{"n_head": 3, "tie_embeddings": false, "init_std_up": 0.0479, "beta1": 0.95, "lr_head": 0.00864, "decay_shape": "linear", "final_lr_fraction": 0.0, "steps": 2242}
Each number is 500 + 25 x the weight over its row's rms, rounded and kept within 0 to 999. Layers, rows and columns count from 0. Numbers have three digits each. The size before them is the row's rms in percent of the matrix's.

# down: layer 7 MLP down (transposed), 192x96, rms 0.185, rows 39-70, columns 0-95
# up: layer 7 MLP up, 192x96, rms 0.181, rows 40-71, columns 0-95
down39 100:499489479471474490501483508502519527547442504487505528509490538491488533502513570493534515500536463459493479494451507512512495519490489519465478521521505478481508533473498471574512491474512537492499499500468532471544507497506493499483537540487512517509441469464487494513517504507456480493
up40 106:537500504481541509511464489488520485555540511506522507533454500543495503515497489477479487468463467532500484455479513521451514464514561503486488538493505491510482479467526449534501472515498482483549494499471462482493498484467544451504506501499499530478529476530515526525495491504512514492
down40 104:531505505478525518522500473505459504542508442454534455474516493490499469508478516493495456511547491545466479525529492464488498539497514515535526513506478472524468507511534542495529480516490507479511547503513514452458505519503510499484526533529493488462522476493536522529503543509480481499
up41 103:517540505474506464447491493494484476501474503486529526512514529501473546527496521536512496510564464524513480471485511508498465519514505494494456521495467497547531539501507482522491531513487508485506497470515494525515508492463478495533462535447503507470544498491519459445497444509473496507
down41 097:521481518510497494472471527499524513480506492493468473549499517492537502439469467526498465517496491491448519497509487526544521502503528486490484540515518502465489496505494478492528481491525503516525515542483492457516448496501502501464514521514440479518511489518491524505527590513510452513
up42 098:494518481512525505535465459510487533484521473448449493492526477521536494502479543478553541482488507488520464480499458479459539518488507565498490511516511517551492515505538485496499477508491500541535481515479469498531500469510466518521480484475493487484502494498473492478529477532505550504
down42 096:499462499488505473504511481456496516539510514523517498484541534502483506505493496519491493516509536515516475476494516486506490533509483453481539489510498533547505518461517538515484485509438532500464512492459526516524563467507516465474484483514530427531504505496481464490464475515474465492
up43 107:513488478509504466502518522447509492546511551473515532470511454517520475506461473528507493475515473513514539511497477431496509514524470525520482460506501513488480540492507525495524468539497512494500554495508466507499494501480478443467511491487514512494499524514522476480510465574507523509
down43 102:522500518444507524468520485528491504496520493495490501501513495468499541517544530500466499502483528513554491502503507472475506481500479494502434442509522525533529500479562507515486517436480472536511463540519496507448490509489512512524490497474517497461468494448480499475508498473482496484
up44 109:500469473504527520500502495472541517491441497463486497480473538489556535542548514471496498510504479516514464463517459557468485527490477518540498456460502505538514490476507471459523489527546520502478530483495501498495483484509521467513502529508513503530499485495528502504533479502527517460
down44 112:448524489478497483529497476479500513485490516543511484494477498480501556496505480501483490548440514487505515490508488491510514469482469451459446510462523508533538475475529494483441488512523509517521474493512518533479465534472536474469485485495498536506546527489486523532504470491497529520
up45 088:462477544501505530503546511516471492506494506515466481499468487511468527492505478508521505505527509456517473531459506509497480528483508518508505518478495514441477501502453549459530485506551475517524527503475471528548543502513507472521469493548473470504530515518545482463477497483487500468
down45 096:463553498506500483538463511535510513467512495487546470497468471490498561528490512474507534521496573507490452500507486474474511493511445518499503512499489503495479498479498502442491511458493488535518473509500544513494475518512520530526534505483509458507498463465471512542485506514498515530
up46 099:462523560491468526489483523498511522486481573531500493501477530522497465503500483492549490483512520492552492450483517508512523514490494510492533500488425503511481511479489547509463487455529502506485502486469501481514500484512469484499532498488478468498516508510508497481437487465484482550
down46 092:460479477480507487515464471508482509488530477500542540551514489481488516503481478491498549509506494465500473512489463492466530562524526498514478498478511489437508543465464499455504486524498535496495535471515513529517542505482535504474446495491513496480538501518502506535508539512526517492
up47 100:483526511487515498517514484525455486461450495557427489449487485495455518519444535465482508472441504468486488479527509520469515466489514534505483476513500490536522503494517508527502510511516517492526483511473513472518492496463482511536478491511500471503510523480541484520500508544528495517
down47 106:535525489496474510532481486502481505521470504486479507531475520532533495508534513474482494461485490479441521550489525476474488507506492469522485484538472505496505528429499509477512513498507493477541491490477484506439464516525499530487486488533439500479469425506495517512515496520472511480
up48 095:516520502489543496499482527496502466538481477532485486537484461486516460469497498491531484500489521502492497548467471526482496513494483523517501517474491480512529510498515477520500565520488545517513454514479542483471494498502481512489482492469459520559517493485524533476424500473499548531
down48 087:509471484481489483520515513535503517491473483505483524485524484484507549500490542476455498446491484506535498528501516490527504481464512462452473491498517497510449518508477544482472470421505439492463537523524478507481470495470478495504513473509529514486527479488487511518540516503498475465
up49 104:506551509497584487520493479469524519534507476536501499465564505465489502480488495498472501481518494495497508477495537510511509472534560529513510467502484470479521528471455490497486525492466479490479475531509476530538490511501484504500490534481501539491498515544474520470469521489458482482
down49 097:456491497507474446469501561521473536496518473476457486521516482502505514472483457497479467539500494511534499510498498483525495523499563515495513490530521487523499513496491548505507480497526527515519522467446483453489460491491512467488527484546451490467481496528536538481486502502508483514
up50 112:474508493468534476492494460488521505515475477530511475481490511473513533515513510490491550493516486512459531488493511498519564475527508564476465494462470543500515460476498482525501492541566487498499503537463544471486500469482495487543535512495523463496501481478498525506467470504499490488
down50 112:527513472463540502512547529513487502528487506516507498523514476498477492490485510542511477494504459470498530485497465534498509503496470499427534471524517510517511462480518493456511532449492510469466477551499532507529452487505511481518491451458486552487521537509508517504474512528503483509
up51 102:472479491514520486488511445504531502486469492516498518489502520473468493515448520520491486485495510513503475460511537485479501545528496495521481531513469477472525477480450530543497509527501516448494531490514549512446461490460478532463564500503500510532484470493490472510474526505515532506
down51 100:492475503471501526513515458513500508522515505493502511463459546515445553492543506513474539500472490525490501495467527507511529462455509549504497482454479503468512554519493486503495524496443533543495487506492502441498505525501529479519467497481531480518482489507498490494475466532490466514
up52 106:470494508514498534469500495522509502505565512503470481486520499489481514479501526449533498527548488482484466481492466482509501542515493542546524519484464490491494448504516506497499441519523568495489466471540467508475500550490481512468494493513507501510526469521460520458500507521508522504
down52 105:508525491538446478549537474491518496518516467497537520514485459534498486452513485530505494464478501527467523474489482507507503465511514507513543547500544536499475480522482455477515494511480514471523500515509487499477496511483494502504462528466510497509507499529473494494463551450542450515
up53 097:462481501546517505439481509495454493497497538537470514476472514570479511483488511486511542498466483492463558506470512486515515528472477538512459497473521492484510497515501495523461531527493493510512501499467501516465484503565466527495484494485495500533522528503507453504533512474523495498
down53 102:502478454513470494522473511483517489489446527499532527474534471474498504460508504504513512506498525464522512498500484478485463507516517501495506502505499508488468538489494484494523528487533507493482484500421496498494516458488479530518482514480500514447520494422542523513444489565483494476
up54 090:532503536533466521523485488529560523520521521501502491540484535508516471472468542534493486453506491507466533483482501517509490530492504485547461543478504491499529516439480503495485482519519507473464452485464503554468505457469538480481499505474508500500503472468479524496499483504501498499
down54 098:478519527506490461501518533501476513500502515547455519482533494509462493522492505497516482505499511486493525515482535457541510521506517523471489496500453489487505557522523522563539514499480514517512477535467454465463496477484542465508480515550495498502526527507507513523488458544473479466
up55 097:492491509522469464454494485534519523496495550525474488509524513513482477468474506537517547459518493482495524524518461465513512525463506520489542497504488501514527488506512509511444538511462528479476500549490489505443525490492496536507482474520537478551491524502489458503474467509545488504
down55 101:527547508444538529465519473471471477492485493494524528473466504450496521516484463495496484511486512490491483466467526524458473477538536460520505510535519502507500526525503526536506452531541485513524551487522509486547469531499494501488508478482491516506496490555495508470493509514478484530
up56 092:495519500510503525510491532524515510521476490509517505541441507464549500522547504466484472533510522475502520522450523487495528499487467466468485495474503478504518502541524510489475528472482521493489502524469544463461473525504523527476478459505510517540477543500492487480458473513499555532
down56 091:496451494487501509498473511498505474480500513473542514465509478549497528555484553491529475491486509445514485519495475511470487528529531508524463491501502458501456490504494477489549482512478525483537516470556519491530521488496504455482498511480521455502508480529505455477483520470486487456
up57 104:484472531480482472513478511498462501492509483505483482505498492493531528520474556501536470491511483506466507533469530518515474483489499526529440533513472495462499525486479493523471567516511510509511524539454443503549510490511545461472493526500486497481459478496542526486502504497469483517
down57 107:496494451486515511556479462534535488542475476498524494474509499496474482505499490513481504537484518473539513527509508487496509431505501519485514542485534470486494499523505549472513495465487488482507497516523552493533495481567450471520514463473520505497511492429500479499508498508504525505
up58 099:490505513489508534511485538562496475486471511493467468522488533477524472505525475476481479517503489468476496530511518509539503529508526509552461537492448435496508487484518529474508487466494517499484517507506524596525513507513493497527488468468519468501482479526485485514478511493507498523
down58 097:463510465522493567508525514507494535534559480487511548503541511558514504538451518503498523510525474514516477464493463497490477482466485491482469508485507490537489525497491529470467514544498522499500478506535531484500541507475536480471514531513547487512494505491503508542509469488499501528
up59 104:499470510520497523518504454491500483468514447469524507531503522518461513503505491545534479469518421490467503467480467466523546533524521489492487494509471462512489509479500470496556503498504477503447495530476529490535504483528456496500542506481514484494497517505552509495495522515519487514
down59 109:548524516461507475525522446475464485491465445509519506479492490549502504490529512475483524482487507530503514513505462470479555481489532477478507459500518517485476499517508529479496525503579512500475484537547515498524492515524452520541533478497496502534514494492496517484504511504488531526
up60 088:500521508535469486501513521507510507491512485463496516493528445501505499487553466478507508503514497506517493518454515497477452475480513499500490491472435505503533457465520527523498570484478528504535515501499523486541479511515518490520509516519492535567476508516509451520493443511466525496
down60 097:510510529505527519459496472516511476504515488485519497513493502526484484483485499496509494454464486514481521462440467506483496514522489507488504470488524489487466500484503475474483443507480472501520489520466554502463509492515546523460474481490472491520492492484496556464515564520576522529
up61 102:514530523542543524518479516527519495515501498479521489468506477524546504492501491531534526461487524494469483488528544517484470524488518486526479509533508478497515467509516483519487479473547521454547496524487479481520487476486517530517483442494427505514532498483488512450542515483495474486
down61 102:500510484497505481536497480436497483503485506515484504538480500462494454464472509471526466513490503475540480483493505487543519503530520495440507497514488490511493509525516452504490467521504456541517517540514518483454472458529453481486526504484530531506488498509510487474439511489523549499
up62 100:516580532480473505496490485496517480499483497475507534490521508481519506490493509529533438511485492521477491556468511468477443550528489497552492502532460509478498495484503488506465516484478522503547518520532497502493514489515510507510483465518508559503512506538502459534474490509511509460
down62 090:471521509469491484506454526491505537489481494502470474538507509523525555515541489489498570480535474491476497549535494570504493468500508494472523518498546500501512451525501498468496478516484483536474513472493503523468502553503495538518499538507489490511472533509494491491516494526505462526
up63 092:495472535476491476521528505528518501550469520469464468491505493503487471494454526478487528464526476549498528528520546493500567492524505559524480488522523496512507490480497503463478472486438521485507479487485464480513482450507495530491503490511517500479514505496520541477529495523483469469
down63 099:463485466547461532452482489552498482478519482487476529483501585538519509498496512517550478472475509520547500512473503480456496461501476510487504503472477505505485512484533453486476467509473529441500471472501523502528468512498510510503513485489496494523510514484501500499470485458514501487
up64 100:545486520458510482488487526475515459481529526523490461462463543512532457520491509472470499527475587510510489487504500498495498488509463511511517479466498475516471520490519528475501442482497475513478529502493485474568509502488504496506500514532522524487524457486504534516507498492548493507
down64 096:490502506525473485476519487526453527462537413515537504501519497482470485503502504471501498491541446537447488476545506489507496509513477528517462493515503525472501495513551480492530482488502513513522473483539502522530487507506486480447482505529496525503515496537482471470468506499456498524
up65 096:494574543459492509484542501451511519474497473503502474481518502501519503479496516534497487503518471477518476496516515470461519505499468594469528522468488532523519493518487501511513494479523515507503481494519497485493501464505496519507527525505523478521501533504502442482527490444477451501
down65 087:515498468483523486525517466495505507496451531500528522511498492491466478480455515489486509511528514512483521514525522536544500539466519494443510494514497514513505505502499520490510492504536462548527488529503463454504557532502471506547468474489468495474505512515525463524500420530514495482
up66 095:472532520462501527565487516536452517449505535470497526483527498497506497502498489499543482489445525438507498475508490488463513513486494486452476556502499469524512468503486481500520515475512489551514502513494528510477487514512481529507499474530509490499511486540557510528515475463524515506
down66 105:481520505507497473453521493450499529480451488500479479505554517507506535500532521525503502486504480558510475473518524475520511501492517524504523500514462517508489551451524473500446527460513506480469484489503490504509457495506530487534537527532502535515464535467486477471499455516516480483
up67 095:473495500481510524489499472505497523512503525491522507532473492523518523542524510524472479491469501540475504519494500536473493458494445500507457507504487489523485512495456505561465471511511494448541498506532501472480488497505519498482559524552539506483520515509486444484511482533502455546
down67 098:471485506505520472510467530503540488520511456495475515503511478536506524482505464516486513496492515510537506507469511424486543555536527486497458528511531512538499508478509513479526498478471498470496507469476446569510454481486519464485497484556493503487497475505484467499478516495514502505
up68 095:486525555522488496496556504476448497419505539467483500504483512512472488526465483491476517540504512531513513514554493473492503495484521524440507533530497508497479492512538516482501479502523470462487522548510504510517484512540491496506507463516452497477502525462504501523500500505528475473
down68 093:535510463530498457514455519488504535487546496529496523515518496490547530528487494514476516509503465491502524512429478498467511474518505477552496507512456516518479556504526534500543514467536520461509500488536480484535538471469489509504500529495517531530485482527526491515520491511470498499
up69 098:491525458475506473503534536516485472456470485496492522522501499471484486462501466447487517530496478494491445541490504518518476522481486506491495557503482503494486525439473534535491493492472505476529531522484447524513493521480485497517490470510535477517502558534487471508534499478494538508
down69 100:476524549492503502524525513509475515514480504522528476501508485483477502490524523500534491465474495513499504536500526504530521452474468489475461498515467524505512449534526491521467522488449500537517514503497486465430479556495518510503463507556539483493519495526514511478536523466468484480
up70 098:541530486462542530499478434504514500521493504502492523510503492486524499503465489516465527495439549471521480498506459466516485506530472522485518532499484481477483495462487486481487527524483470509482492524510501462523510511491542528494535505520456490484522487529513473514480521556546516550
down70 094:500482467475472474541493481486479508474509531486533506500478506541477470456461542500494529531547499461515519517463521507528531478521566510505533463506525464453492534498483483517565539509492502494497492514476509515478498549514476521519491497484516521488509534523502461512497510493497474506
up71 105:505514480528529474509470448486509491555501516543493487486474488486541479526471510492435534513525493482495502520505520531502493479523453474465473530506537490519501535470537495444523505494520503471481504501502495492456422475500500515521478516523495468544526514519482491516520495489510474506